Part of a small language model's weights: MLP 2304 squared ReLU.
Each number is 500 + 40 x the weight over its row's rms, rounded and kept within 0 to 999. Layers, rows and columns count from 0. Numbers have three digits each. The size before them is the row's rms in percent of the matrix's.

# layer 9 MLP down (transposed), 2304x576, rms 0.0483, rows 729-801, columns 192-287
104:475499468551423443514560489488527549560464531468434451514517530473558526492471568445505504489514430523500489485570444513489498562428461542486415553487515468504493435493459507505439477504547567495503462524506499497479551443511484522433430480513443443545435508504423506517445564551585539546
098:462416493596468491527455491451493464562495518514531508512514453608615508555528516501526468464525494507467520506455483560559518443493548459482549506393481520523508438516504564483507522497502478501408499512569514503442501407482495439459506517395557490515463497505483460484506430429513509454
100:574469470469496519484490517450486511558471524466457490514522532548406471465554497507387489603572535513520516485500536499462441482437556488545448459507549503456503455553424525452483532578470535482495488539531486568453563524508477520439523500479537523515462534529550522502551486523511541506
096:507502539473513569535449477508520504415480454571468405527501535542493458512471504472577490493412512494464473532457464470461468465455486507483570487439492501462494426478557501539499494509526477495554496498510497497448460525492487504472473528448496561526509498455538515449512530465443413472
104:438436494478474441474458478530430457515520593549564504515427444486522439558490573463464512470526487524507495518531484517520524457559496467488502474481472507522432461510479464413506471518538460503521553533540546463490421485453522434487473605491431472460477512543412536544500557457514483509
113:521499537541539476435535508515544483416484481497534513490461504461559458461493523483478453505565500450478487476471540477562536539480492463480493476516475478480516573516540505432560553443510506500442510528574511512475484578430481554563417470537558482553511541487439509453522534493489511531
102:492504525482569449518452567507473463498532479454498475467521483512500544461498470478525461546537473525593514545460539459497457437395536477587540553471504454480525556512480448554521470495506526521500457588515524505536457475494482464499506517511488562531464523570539467478539470529482430513
093:448533481526407464489452524443505476482519467507472461518469488554457517440575461532484582437498576480442498417578567530550508542536484514516516526528521477540466526466496469535501496504409507477482478532488543492441557503473502469424485521502524518602557550529458433497486492509463485485
097:487489460504516467584583540505479482552480499486545522450532528521532504544550508532533472436455516514488455499513533442551547450417538478512516476523511556493473603489525562510517427527486507422528533576503506470556482530439504523496471503427493568488516492488516521513504581470472498485
099:493543484507473576551558438483446570520472504381472528425517516552480479506509460494449470490483528521400473543530532474456511459616509497432465554541520516556520516445450504480487512548574519567471494518523494483515507471472539548531542455558531434536490383483498528464527473463470434448
106:493437510447453436537569462489460567546516547421522543538437516534480500489564532503501439508516450515557513429429517478462569487529502457550490514534584573498481521528481478524525536579561462489478487424486509497517469498497492543463509462495528529577495497427579509451544480505460509532
098:481420506492485549506480471473535476474488484445503522515549458503506501500509461511460546540549490525482503478511506501450481505494483550474518530479564492443496506600424518492502584465480509510516454469473496587516493499504547575565491512499524468539470449557606488464499500486499523578
103:549536506511489455531491451465505524530515545545544522551457559471460530528454509493484482504553558520502511485402526511540481490499472562464528496538586444519454504516537505509541471514395482514433524499502472538541541478470451531531477453464579440438535542388464516438547463475535573561
110:531522478518520487552411478557510511489474564510492523520539530455532491513450539527517460534559494517444519478560530445494507470533439441527483527470513491559500512423506552489524493610488522516455518498527532469470519451505432522442502501548515481452526548584490556508516488530526520494
098:586513505554487408444474481507493482441544540471494437471521501505474574542531525549505526516503419450503432535529486454457493568492480484484511592520477492419497510463496536525471468417532530471555528509489508531454451506466563468491564529542485531495522505540393421496459516553484429479
099:492653532525543519494508574472535473571485497540498480428429497488438472496495496520473473530422411418540539507504427482495557471428506483450469485582619511475477495555545478452470437509546477542516464589550511479473465453632503474511475553545487484538492514526518529480506566449539521510
107:549427452482518495548544453493489430507499441494466514539527443491546482526500416505552497520511451523520427453402494486523428526465569477557462497529540539514459480555510483466570556442514469558517570508471485551458462548516550551427426464550504485506520374484513542507557533474505458503
101:514550566558485477517524496412410520445563512481525500528605489501534556457550476431519462532487501490430511481541541478520504497470412568509552451524552476506481550530553587486588545547453511486582469471430456489479455514487412519486539509508466477430494542444501468536479544541503459461
091:550524428460539521543483525483449487481508519514477465501527480500491534477435475545543468512482412601561594506516480476549499519507533544533522516495501517450455489513509540542464510497481514494521499570447496522447509533494627538509498472449567547469458552446583611532569491505485553470
099:530516517450468558518562544480498546525412467510530451473521508586506521463474550510499505459458440545524440532525538468538568570510494566524444460465518463510458524480529471470494518503441551495476559519550516522529517498522468439526533456511455473508503568535516526459544452507560494508
093:526497503625440525492536497445478500491445462478471508465518532485427492461551543468575565508504527499441522511541502443495518446447483469547592506452508473441510492490577458478461474471507509464524495444527428522462435544424470595523496576451518489467480419477473532584504512463534525547
103:547565406440515464473505459512494517511511470470570518467479597433456475490503544489528512502522531485598571520442463442511449592494466505531503522510393541489509489503515470532509469511422489422480479508490508534458514454487471518474557460443496418544569509542462545507501541544491552531
091:466431376489494524477481513391471461527525517488497568491459497617530500467497508512461450513512557510439519515495572421525495489515531465497494509529483499368476548525542473541490487548545515535550514494523504446446501558486470412504513607532551443507481532525520528516508533444514466530
097:498466510499463490534480482545567499495515462523583529472494496481458416487537442477463435489501520461434539532549575563548483478493533388528525508494455471522533424472475487521567490469533504500503562529578491475541529510501461539545534463512464471505513527504534473549483498504522445499
089:495504496443509563538529483480459520482485489492510537477486440499545528571554500511494473531498518458460539510561479499513536502512506425519517512467487534558499534527522492490497569521514512520463496516464503477536483505468475446487510527441492461541561501455465513533541576503473493501
102:535485458587578500455520448449487502533498533469503589447553483537525551537495522531473456499456434576540459482498564495523572475479465639477495515504545518505558524519503486467575537609396536462448531503534527436532511551511493558517522475493474488480499495498491530538503493477431519451
100:595522531559462407536483528480494469523451472591467557566513626498485483419450528482466549486465545524526517461497429460521574536538535444461523505464518490571541462523531535523498519463459514563446537508472494525450533457515516454489459480441454502463479464470505479496569466474528531543
100:438478564496522495418526488587583525566475520416483476531527516509449568485459562563511394541535489490451519502494489396502546445532432498476498478539546565546522522486498423613549497514517524462501475505549529538600559453566496445525498464480513528591498512543493511492528469486457506514
103:519514502524560542502550509509613491524449503543539557566509501521505493543504522478456546461517441466501476519501551564517562592514501574542520392460475525535512536581496554476493496550542484498503477492483466521479507505594521511524475469453552459494524483465505535584487555482524429511
093:524536473529492489524522494492497589525531466560613512481492525543497506480495547496571525508505536499520567522463461496471395456457512450515495514534523487407466390560507618526482559484520448418419544506563474504578564499471504571505493496515429501535551539553467559452443454522504558528
090:576494493487487497477427452517482476458509433524579444539458552501500572483467532495489529451506524509547517531443520547468504447515488575493559470514502499488533549480526518544531546549505500485421501485464473516479468521389512491518560465490482471562482447493434456481498528529507447422
101:467403528489466485507559492442506507546471519498547518498520534515580501458502554491532537545517497507469425447534475575484498535522492540552552539542501476557514413478512472452463487426550499476510466518509603564458500419428568485506483506445549427468484483503464491547476469464501416463
090:578480490557529482519496497507403459484531469463519553524490501542546510510428544562522502515479525414509514474537508528538521459484554545523560497412503556516592563487526442435429511500558498523504505425461508480518455541464454464508507540477491486470501495559529485526475528508529530451
093:479493526480464573505448575425465593484485553485503558509520525533489505495512473547532529431491492486537461466541422506539523385488495480476471519547513467479528459457475534431528495554445431457489480460550482509558510464507535467485456532513447517464507456498553466474503508500590539473
112:439511505484540547519426457523517506480506500538537462439531461580441448512448472505506491489476476504493438477500512466475562540489502439478498464446514480440492514480492560454516468517493509510427580464461583503481499476472510489515521488499557463503424495534526477439534464570435460459
091:458476454509506497533535547535487480534539586470537458494539488521476559551459481491506424568624466492470532462482502573533530470472488521580489525524497506547505559528492497501500463483548546494461433453471524550454451451564516435548469507452495513557514484457507455460417483539527462452
102:488477495494485455506433529441535537516458503498486525524557555497488568539544463455426523506514472539526457423488461497494516511464506522524437462568423478482507490461494494480494459457467508524507437564493555467491491520551549456480481473543524461567481497484508501545517514602422438488
098:537507470591502505548488445481473506581541496470484566454478550551482557539491483437508515536558510531526508544567469523492544483529521459474466546519535453481524558538560479510479488530560575483580495522490463508460492556555442427530525537508540577510466558458542445540507535549550493487
109:583516449467523556442479514546457496528468475458485522455421470466487480434515471435537592472552532494508553503564526511446511534529557448505564575446486490506402481514508459513464498540501537495538512533515568416546537468569464486483507507512523476463523492474497438522498498536459545478
080:548500539487504512483565491448521479527547451480518514540492485487490504529478570462484483455447493467475517467569432480449432520501435508556444521480465419464438483454474540506525461476500474511486550495466537410476426539539520496511441476551500474526515537505549450509449495575480475490
100:494415529480492473506587459444535562519466484515512524481448499522531438430485516441478464566509452466477516471477549424495556551496547508521522504521537504397378523542518422549467537506538472517428502456517516487506498446516490473464475541498500474483434516446499456576496447519474542533
107:497553502492461514481487528509476407429440524516511575476443485403480553515505532542486488505478557477544516530511454547426433513562487499499482516477489569476549482523520441449525491456478502518534461501529554532493511517502509555527478545502535535538523509464475634506434450491515471500
102:520509502453468515479492466530471454499538512463549525447461503465541517456484445546453520515454460464519498452505494543406460477541497490500517567450456500440583497517401473510501466506504536557501502504447504495466452482416469565527519515466549490491506478543482485472504522523493515524
087:532485564497497460531416424490581490526511494474503499501438424491504539486490446525512473485484437503486486501501530533533515479503541560443459490522464459559542503567459496522430547457459467530448469514516472501496466429524563521515514527501608522503531390497468471420540477583447518507
110:475508512495458508454534447568505507529480464470514543501491499506551484558490519538467407490561507477527511437483565493447435523541426500516468537469536460467538537496511455545476506475488530471487499511574503513516552498579568462466516470508458515496485489502525445473511510476536497507
096:530532558498525470584494469550530510551535452510524477521504507470460453500480521558523469513541442433467548473475528531508497471500521517517480498590535513455584516497379544494477561528619501575582507488523476447471466533533473500584500486512489517475501429478592499588506488552527469488
110:597477514472532496545532506553508501473466472559528539543489567531485483526477504507508487507543471618562480515526407494576592515506518577520557477518577462556469445473550585522562471439469439487524566523460542464517467513503524622446477465530474561441523551484531654518473516546494532506
098:556523509526524588511488490516545467560497446543505461473515498509491473535406521458565529492478506485518514582469523544513548542524515546550447487475510531531496463476526453521542498485443514512495486490443520481470441475479536521469496436452544452442469512604527516551473430520494462446
097:520494522507551465488439532476476472455485538476550425553585503522540473511528493513509491497456428506450513499503421553533551481499421488480481498553513405520476518477561457487487504470502489477483549536511452516523464493488462456485489523480521532522540463560457472401420472523403534522
103:540462471475512546498538454490517488492471471456500489463425445452566539509412487480507520536444456455445555540472498535552469499590469503487522494414493489481475479453531449491467490472523467461473478479522468484481532532508486448541462499489431516518514420535480568503480495604442530582
085:493499466510491523542537512478482464466469457445458440499511477605538451523468507528426510554431497484591483485482491571487496520504389526421476518486530534563501505516433426509465484476478443539523528505451397559570491495482488473610503480535550514499492502503458435517471497546496478497
090:476498521612508594487488493505542479413522534467534499519504470434488438526478454477484507501515462443511504476507505492465505523525564419582533520593484526517501501454506558550483495509543516506488432440509519554432444521563538571520503526496496509481530481545495434451575412522514517550
108:575497483507531517521563476473533509501527513533467496497505541441486500445509519507410485503449422480487484428497518555520534553408520498516475493597525587496503492547507502626398530458419519451534464530538514507474468517460474431400509457468527507484532552468499566453564532520506443465
104:443428449521521610507577491514486488525517546516522492455410613567451522511471511556471421523517523446535542527468590498535527515454443546488506546460534486557522487458513493524488495422492552507531505465500444535432579579454502546467468438581469523558540502487424521500520517482551489492
086:482531561508514485484507547464484534488451511494525521472451424588518451575550512501514439528501457459474523482533491512495524482434503519450479537552552549444527463486531557473518569486506579522538409468498508474436458504491479466431529504481546510542547505505483499524599486481495506492
100:538519524502517547430587480531479502525520449515482509493605507513522530494559486514497537473488539429504462525531460498548492483510480502498500462562479561509536457534459519530544427504545483474522471547589479491535526507519454466470562475589457473479544545480426467474485524465535504518
100:501431503492511498458545431530505529460539476514525498536528499547526525474509529492518535476498552437515537428472609542583570535541472523505523551485494475451551566509484439529497554558510485504473553528495495424482479482462478563441443471517538567514456522490470426531476537609500472470
102:546492541436548578541487550418521534558529481500540495514584532470544483455449486492429453479485460484409492478552488480522446458494524465507398511498481506445385430474508581442494514506527559484504468591516596471527485437550506511536516401473514508523555465524510487519466565535540582491
095:557495550454566540553415482548563426584591508526425444493493454494470522444483494488521542484439495505551552463483573467477550519452502575521506487488604476468468543511523560541552488422516458513504478492523489468464485521503541538546435560551507556524514455510516513571461519460475439494
100:504487479494424498450504465477543489483496530534452468518479560474533443473449520425557490456492506470446484539507513520521507450463516422421464495558446428473459460499605509543476594523501480498570540446507474484438459495482465427533427440497465463542562481488539542495475490492456616546
090:489446526467446496483551508476458584452507455501562504503538500434480471564489558477547474527547474449522496492517530495527590474509462540529423521520552446523584508490514489593492532528589532435515442548490538490530521479521445557542510542563524562439471447425475474505493442464592548476
103:518422501446548500475456496502478506513454507477482487535479501554449463451509456592580546509482557484518469454396537488480521475541546451475467549463557542497486508536517469508448486507518542539441411484515492426584506471462524524542538534456470543552471469464516491497537511448576502537
109:526469482477501483488545530467509534589552520501518492491523472457471586462529475433541591463457532528546478488502469487492548503523497525423407467548482500474466561576467437508510492474550498486490522499450596462515478504456493554540512492481522538524562523479535506524460480489504453477
112:498453482563480544478524538502442519422526531464471502550437519527483546481460462580463531546432478525500501445496525438498553495442406478508464451556559493487528555515487489512543440479540515458541534553497480474534586479507502533498459440474506559471494494521520485468458531517541485498
110:510469472546538487453426558463536503560473479543507509538483535507487394490583432468506511432508499468538545471387529488552546552473514504490505419482538416504449526584474464549445416432504472486492491544522476480435449455475441477486480474524540541551518583555531500493597464512538394496
099:415455566476463491532474584479523589428453454480525477544496501453476456447565525476481503519468465484510490531521521514484494440550600527430508372453549449475527542544470514456468504505443524532514518507433484490577443518487552494503513456531547527479528495504478529477496433476534534517
106:557481609528544544507499522400517547479501460519540437481436443476519456502481494457516474543525559487502405524540513473505480539467469522499535520490552474611510477520529508506558494487552527591474486470497403500454440471470518446472491543422359446473534532534513479489404482482491524438
101:502499454476471440529488545544530540570395574515512496514548597461500458599462471541532508486583546475518489520465519580510546507503518581526484447528438480592419505479461484473576468502571513470503473483498543458493489567505505498553488479522471522508516513509467557579413530520533437473
097:465482474486482453520497604541474553505502496419489556474481559513454540487484446500499463465483538566516501451514542458460513530556503388477525527527513533561469524438460522559486530502507561528462476508545545511538473420506479515420583520511586585539550449460458577567442584462479524550
096:489527506559506507440526502443540507548525538562559528476498459495509446525469487456484502545482523404499552522542523486523526516487481449430441509578450570432569479505514509419480576500490506470576542495528476505533442535392466518528451568448541454539581536532584493444524475463472484497
100:521418537455488484491487445532473469504501515489575511504514612433493485429500486495509468507512498485545461512552411512520518496560511450545455418474407449453477489487510496459508440422543500463508512564492486430506510413556531460519498523506496477557431470498555507557516468519477527466
093:523491507453469476497458438475506474556505536421556493513508514520544481563479503509483476496479474511450511427449499462495476550560516511514563507475448525548549519495548545411508436508562530535438441505495514469439568532427531550501509457447505485580493518510480458497464456450472453512
105:500431491502542524471488479494438512453557473475481423521526504493481508524477492461521513538489514441527477502503557461553460472565476448452542560537459531499518505469500411480524514518501529535551417537462538520558571506465452490539487416574581520516514434566563545461448456610513429492
# layer 9 MLP up, 2304x576, rms 0.0523, rows 730-801, columns 192-287
097:518517422489491484503517502523559418473518502471510511497531529528513425483432507512560466552526508422548464533522447594468514458493482540529470532419482534507544473459454470538431461522469471427480484515567586626485525520505460413422486477448509463436460568493492482487462489487466544512
097:444586477517472529522467440470463509462541494477444488529480469557482492531538493530533531472503546485438534564490515480491464497588469511557455462584549482544534540413481511529471551418482551511476474573546537570482526551500466508574502509581511542455478476497556556482495534501546484493
098:548476426471536461530528491525529509433503540465636485371509507461499523483452524499544497504542471514522508544517449512459496537529564479574524556546510496498487575482489471583521469481511513427438530460498500418533518516464513549477528485556497502547511527484469512452556492522403523503
105:522494497539625453402450507533473540500497571492515471451515465523448516460596519551473488513528540551515439435472503503477525502525533515512501525547509521511514486536523511487470408490443479444479485536503502520507439468494492555501441515489509435550456523566429503495517482487489532506
111:456516498466538425469518483459542436536574519407458485465547476505565457503491480494529553502520487531527479521484480501452505501525472540587539491523550573497571521521491428572516498478428521449541472542535498499544511578578474502496468452456512522481476569461531473494522477463448506481
103:475499518510473437445583538560455561498502510568472532497539448530468511489494421561476507492540470481475486521509482545493454436574444482463492536446503540468495575554470412501524491462415486480623483532519480574452552495495427455481491435514581511526552532523501587457560415488439532489
089:538421528447463482510525529563468540439482459478457484480505450487469498529473449520457522519453489449520469456518546447514539522551489561498454503547502470469542481451415498445489486502459491546537469539556477392451525426440523541520496486520529506494451489487425571482508495563552512438
095:492420480459536524530486545517524559561509548451478523573462485473486530483484430531494510530486516527514469563507499492377506536532531489534526519479503556532499472511497406502431501437491508491421417558450452525490566525496527463444442468499501463562483549454521408449522551502494501441
096:382487516533421440472460573493538478444584462512501449483497484485526455464507467550452496473510448485501513425529464527481541403558480452518495516467529435427469432513518443518508479528476524517453514439476480520481490509502486479522445514554468479461477516568493580501491473462474502402
104:453525458451532464541493519527502506523525555541517484517575497503448479529528531458466437566500534458569503500488526522450476489496457481492538545472449549513511456448452491583605462498483485487514507557533506565521455478483448521548473505550476532505430457468463528553526590476431493484
100:484435475457464538486461506473526515477530490505478516451482465533498525476507479507477502507459547541559536504494507506477467464496522537446463599514517493522537498504371454587532506467435491468502445552492477564546585531521529506494483527453574505591431552539554476472530458503457523526
103:569590489542526515445484616492490486452499504518540467515529493465478490543445442444465498549521534502471530512478500457447464504492486519521521543537511423522500487395550513495469437459552493524553524520507509483529508470467444486480478489567513515510509480519456462555524531495503464504
109:468492587463482519499539561522488481490494589461498514516497444517501466482427496522453496599528504541448451524488505496417451481499532524442516591571506524584524529492476554610487497463394499460512517485489482416540502463454532540506506444516505568522519448475493478466503528464531529549
098:517487451514517441496473489512463502519562507539467506498540509528590549584565415498426460485497524561487498453547495509425573508494407510484511454428522534540497471490525461471507538494450497541464497449495503474602471497541525565538474528476473547460469539451515504557541479530415504574
100:445531462564477501500539543503527514534479513508489439420526541514541528539523525493492509596513596499501530526498507529472563507511556460533499473520465547499497487411488448517531485405460532570495514548515460510440553548530560498502560505605504487490511517489553463505617492596468572529
108:485516563488531516493510492491487455491538564496549463477463466513523533551477514524529524469512533482514531523499462459490560547536511536470499501466488485569558588506510459501520429475482485462525504543468475452501489494500560528513464495504496527465479493462565584561484540486489519454
103:509432546442555490414488541469495439484540470480585496512482512555477435477521566511512509537500535511529464499487508583512461520524415569531567520499498563490482569555605518551548454454474535460515492527569458530492467514539498540452484504429517449520470467450495473479509493499464540375
093:497510534505573500434500456553568515474458530524468475453490436519536506527529488435514464508519576485480482425511535451517509539489513517490429477486487475581577535418517544526493499476453517436487479479563503485499548510505459446478496533537419502527566525499487428521400517529496470534
100:502534550573539557515494441475450465491450489514453404502508517474499401461495510508496537516570506486532420458520498532461466576494479492495493505456510448476510536499510479539495523409434542518467527523575494578547501557552471464509498556469498541464523414479563504481538522482469547451
089:504499478546569537526468510517519502496460480463492525553512473461522508556475519463480509528470478505545530518572406500485517490423412521492529551546469530591564505512519582488492489496527493449497444488532496476486505487549531497476466513583481461517528489519531488468530456500473533507
105:576466453458462468497474548467472521448487520430490511441519566529551520513467462552604521516474464593533443440470484494490541562536479554532520504480471494505486534469473437506462454519462487523504530499515508487501469572446572522509497529451564563520462516489470591561409490488447504447
092:560427486539511521514486496530568505535439465583513554470511515472538521540515542575508478472511472506473475540511505617483500528495536495514500514448535460567458528510469446453478505491497528443482524479477492594549540462489474435483498450473549568498458439483499482498553431537429524448
101:483493591529479508524451487495552557548549484466426479436493458497565541492537439479415483487466486444492523493514465531486497481524479522533489504507515493530503593446546472559475461496500567452493545506484493528543573477518472484444484504557607456498448501472505508458579483462535449532
107:517539521558572450522457513508429495434571513517557469536498454482521513482452485532551544557465551562543442469491558592472463526598490500482508519553431472540516461479532530539466451427490535475427540546542547592538480459584429462481484447520503506481538482459519441482524441513486585484
103:508496521548481529492500536473548494474492461498458500464456553475497557519511531500474483529525563546504509500533517538516493398552543467556498529571443507539483479483545448463462425482500469562497483505549455408566505540525583347420464531465511452415477492483514465575616474522466506532
099:491476533582469472436500516550460415438526427570525492529563529550568498511465488512521526495495489578524489521507394522492495574538527478429457495467473526478584487531466555549488471493489481408508520491548550565461503494553517505436455396555420514541525478495453429502543483542479485443
098:468468576460478492478442536507465461470527493475565472514507486522466488471516491529519582470499511510554521527507434498540487551492499547554476494562484479544530431491500438552438452422489494485519460519497544530521511517484406489491486528503423510439518488488568526505565470451465466506
104:557509506480476565509485525547522497489476535449541459481440515496472483541518579552495579448426471504593480468482433535489522520466544490564447482511508524500565460499497498527539480472439507515509448437511434510525554506536494525495424601498515539493521533519507554530509562539404462452
091:485468536475546414492512494529560454472566493481540466552496516493487478495463470537484453569519565458542554529584376450527490455510476486433485522543487523469501507568478436483516499509532503543435559509487580519527517560529483565476512567598534521461542526484460435523555503505476479546
090:508491477492491471520482456526511508462556474495547456481522458467518516614548507432476496567511460536533517530549506537482552418501474419486476498492465534507468454437525490511551470458467503481450427549511512470525536545431471578484411474530480580493584453503528511460456470500478492516
100:511460536476538420433553435450460479559496441542434397475506529462503555541525497484465484520490545506519488462464494484533473486539485524527531570562463513531563511485502432506550517493424580549565477530492546503446496562542588459491501437510450476547443559555490424552489487489475495473
096:378456436593624472518462526408473529391470511426500500554495437527500481525540439523506492547527549563456511502557496593456520510561527481507463528450526533552503462507456526506514487511503547468443486517508514486457552480470477553478487476562489555523482526504512552495519472510472503512
099:468542576496531551456429501513453441443487534481519502509475502549523490503550570461562564580415533585455517433477573467491507507561443560450512524531560480506453591439424468497517517468530456451579607465589434454485515522559550527448513474468537494427489529481475441480528447514469537561
111:446514506492541506500454480507424529550454576427534483561499504511500517521479470515556524556492486559461445531554514482483550494520560488469545503535466521472587506517539499582476492441510546499443583486505474584496504505451480478563501445506507567500531514447466584549563497472463517511
095:566520523452524518479457544554563516537500527440507413562529530468564517464493541512513537607489524493488476607449537447451420530498473463439495480548477504527517451582486462493528557482458515509547523507529491448449504484470521420503502475536460535490502495485468507568485565434490442536
102:456528510487538520539434452473458506505556535423520511558481417511582494491544437530530529537475459551553521509456477573441484406515435491525469492512518521484546482524514570538543519516509490479574532435510523553521526457517548489500469517475497468509478533382465543500439529429497496506
101:495441439528487360488421514477471516526509579441474488469474546521561562490496540533535515490552514530539452544490466574537491497507463440463493503473480543567487498484482545541545497470477499498427447477476498524481496576626502460502496537500576506471479459477533493534507501501517522417
105:550458516503526550448535483528513456435521460464576430432548531526437546504440444471462462494576543538519513464525445512542538456545512429496524523494444440492525482538465540468481476489485509549438483497482474533507508510552502543434456549541512478466531454561419476517522465591506505502
090:468508504554542479496556499433490481442419502472545489461492491534570439496524445529424470592497598467564467479446455530528513517529477511464422668446535478502448515479438488481474518521474532539537509491500427512532551476491531537511475545466483494511567507523495473524568413480523539535
100:443549429523527483558393513499546555549493546471534465515497496498530480496485514507482492479436521489542499446488467502473528481529494494531527521522445532491510500494526535591506476485509589515500462548571495460451525503564519454490527496489543551442514467547580543520544513431469436524
107:484472494422448431568482574556550443468436509462515524525509479382503464492542480519529435480456491499525508467498435575474568472489473467479504493562546472465485518541552440501497427488501461497447475509429494535551491520503493531517453507498517540490539489498507481454463480504526473462
104:562503452499511488565481448476482509396525491554500433522530506537505505507451523526451502524578517540488478496535504530497439481492520502489502575512494493513566507525434452498532487564482527524455467465499487545572494491454517537517542589459523532546419476457560465473485534548479521460
088:472544461457501528485534503512536493537474461511579483494525411465554429468478556522557528509523503501500476483588489508469503508463514489475482492542530530479519448492474546451488449537472466516504539476491495460549486537531502586445396441519510488482551511517455525537472509508498504447
109:546456482472550491460450506468513527461493565468529495502508497527616492492498500582497546414456530470595507530509528446460504445520418482460443512446504515521532556491535472486466524448460488456413453505566502536503500523509510464442488489511509537515543458449461472471486524539503502440
095:512458488457557536502490543542529466465603509467469544549528529562442464444553528545522486550511565552472489508497495529446581487455492486471517528511472390562489509529551506603466476512458511512479463496518487561497448557570525463475451464458552464447528479535469523490577425469451506574
109:517446524483491495428527472496493481541480518438450515453512560563483494508486422458485573479558546531546509503503505533458520531498516595474456547477544481461579528514518477442526522479462519530495453489529460513524498566522567461517554496543532547480473505474566582460537497510423521432
100:482490452423532512473426448460493469463534494379551501500516504543521585477491520517524553468430458487500447523504512549481584473535526486447454526442496459554554486430563446514455504484449477515520468487496425492479435474480561580498519492501502532533456528472526474481478539501454525513
096:465513560535510508458532523536473497490442551534477494487540525482444475535499442509474497518549514503571480510486482493456494502508557511536443493482515514490549548428484479485534458524510488522495532518483513527430567477532545465488546482487475540469441526479451484559596457488466507508
100:430506534508515539490471521415476487459480498514425509533500513468511448446576536525508496535501544490516525470501483490492523460553512472489515498510502518479522583510487566454443507503500592567545474530463475502450440471556470455470537538479603590534468479478487577499589514413452475471
088:520529556484434558514508461550502492555548491500457500513496521423465510548566554433519503495604509499515494444533489512516516497519553512532505474484495449495436572487622464508542506520468586538560480435526591476476523517489491537425551473486467415469497556465488545474503490529497404499
093:522518531423447443452517505471537481519465458502479431470509478544551596534463537559541557510429565473536536507516485484476478413462462553473466528448473493504535489490463397545538517473405544508449467542450507530550550600454470458537495538471563549518540505493541490499512499553404483484
109:447503535484547529412481501449419521511482487452552474483474518522503473493581543545473592470446524407548421532453531457433449556501499431531483501426492517517472538484570523542502452452487513456407550453474472569520532551515497580499464559511538470490491473467527485483515449527528487515
103:485464570562488544484479501523438486577523483451520459547494441512479525527536479509559499459494494507437473462563567559507551472494482593489445539552461552508518480484521484507487519531524604539511487493469446518489548503463510564493448565552475498525450443469446528486515545536520537487
089:495500468464556576515471462517440512489482550473461530454561481422464433529474504485485522564560481524577521473503497396511517534501507486473482527471524527503533579441486428517504510410470495394528488501503500516526504477593526506418524473519478549520513550522480554491527472506439538476
097:553463479455528550516485483558451469419546492485485518486466525489551431556544521516538486447509533494572481453482506559413522456451549478376478533508493501518513544509501509474453472437531390502473505489502492434569518450496470484523487471509529472522540450525521495473539521460473514466
107:476460546478487572495521458505483502458574488526460481497543452513559469548499500499508520529484551470506529549505438496443525562529386491438462555560502542457541502433510503568463501411487548501397541505520479484534563475464478490427476476487552459497478474484517483437520502561511500510
103:418541478447481497458476417505498515498526487447502511490508481517583484506547468561495452451562504538476538469523494512474554449546527540532542548480494490479572517520504519549427416473529536523532500521490558462507500493564539502450481573549555567419431429438512520475541527414529401522
096:493505498534479528479502490472592502441538562460440502539582470558457550541577571517534540569530606451466491484519516515532517550566569513488474555438512570563517566464395515570500496489527496507466439472509504471517485461564534503495552491515537486476432453489531487554613465466406533471
099:509537583509482505555508465517549440498481507524457460494594516481532443556501535519559566504401534508611515461468452531522488506528512440465497517480440524523483462448457514594434515408449555509509501492566447517506563531469502479528444506500454604506486521512491584489536532484428554530
094:576410504439536457542423495543516511441562556383534505516496507527484523503451558562442495517546592511493504421534540534523514479489483490588465515516455619482478499501500510521522440581485531482476515517632446534522566479540561528493414495524556572484486561480570530467511482419466574539
104:479521499447537544466464478495494485504487508482530477517520505472580509475497424475458507595521510501468439460498513547459562490516502474525502519509477499488563508460547500595489496521511463581519542547594431510612548487484497467403513536461444540561393460460525520481517425446457482547
108:429470516507475465417404546455483444502504486490522448456455413518491527476502483506536532470520500498579496508627456497496589563470531480472480526452531536577499570507506468501477509496496480477543513533520498537487496492492450464463463502589497483494518521431510588494488465467478576505
111:495530453477527509560434543524475494522593456514500489479448523486491506544557490571520556517523496523531449478515430496442539549513447423532491547511485518553514575423523487558514480458509503555521466456564510565479511512550513586497490485517495481527547526499450444488467492509481463401
107:511536561566567467477449537483475473482490488546504438563522462505522541498520525473447499504517487497529509536497474456461549560476494451437492534476529476514541590556530497479534489447436529448517483485486504604471497527549522521555404583473532490485459455449499507469461411446499460560
098:493565509448546463475575441537532403540492536485547434484573467446536482472490551445449481484479484549538497551494435491419558502496460455460488474538546591483533494567508550529465409481498526560446487474527506500483486565468473533517540512501518497488503534541531535591442491529475539498
106:530526555569567510500555549543518531562529552413586501490554589461485446501505396528537546495460484446470497472550502468498530552517475470486491465566440511488488519526547498503519461553500507503524507521517459490476506478539454522536448545459526487458495522538482482522573483516495532477
105:478460508460445440426503511470485531529492502522552456454497466524511480537488477457481525449473474498527481436488523507511503459576432494477467552496477475494571516477504545467450460421440567458530496516487555505544515477481592463497514497511506483408459417514506489496507508543548435517
098:516437524465448473480489493486514535458473504502523436503563452472537442472491503527514502424443503453565518479495476586439500467472496564502448492486445543498481544455500539487590455555502505501461518416425477482455535504499500542506455452482505520541478527517512507457565509476497507491
096:417486463568482494466434569438496505529512525494454519447576466495447559557477501493497521522449415558468479472507488538461526460515472469531559531528583505535537492460484567549481515464504559461499527533560502501523497466494522463489432517486518485419541539484454519464525460505465527605
100:450488461516477484548450422506478505509517493471450436506538434645503529550564476505441514482428582492485497519486434507494600433485521451547530466411390466510494504488493450569495431511429476510534575542503432555453534512571508483512505495453553525540513510493509564492572511465466543428
101:500472523477489545473537473428456527409585491435494458502475535441550491523575501490555457546468456556488478491486499447495461484514538488517489514503459586544468489390530450479443498499510492509464526502579483509522536455496575507414520452502493553420525485460454508494569503475488545525
107:515490479468492478505508473478555518533484502455478462580553516507589544517520433538486494565517538537479480523556497531399472574495522477496483442541552482504516537482497539525524527501466509544459517509522499485537578553520513561470448485530491450490539502445488525526524531518458577548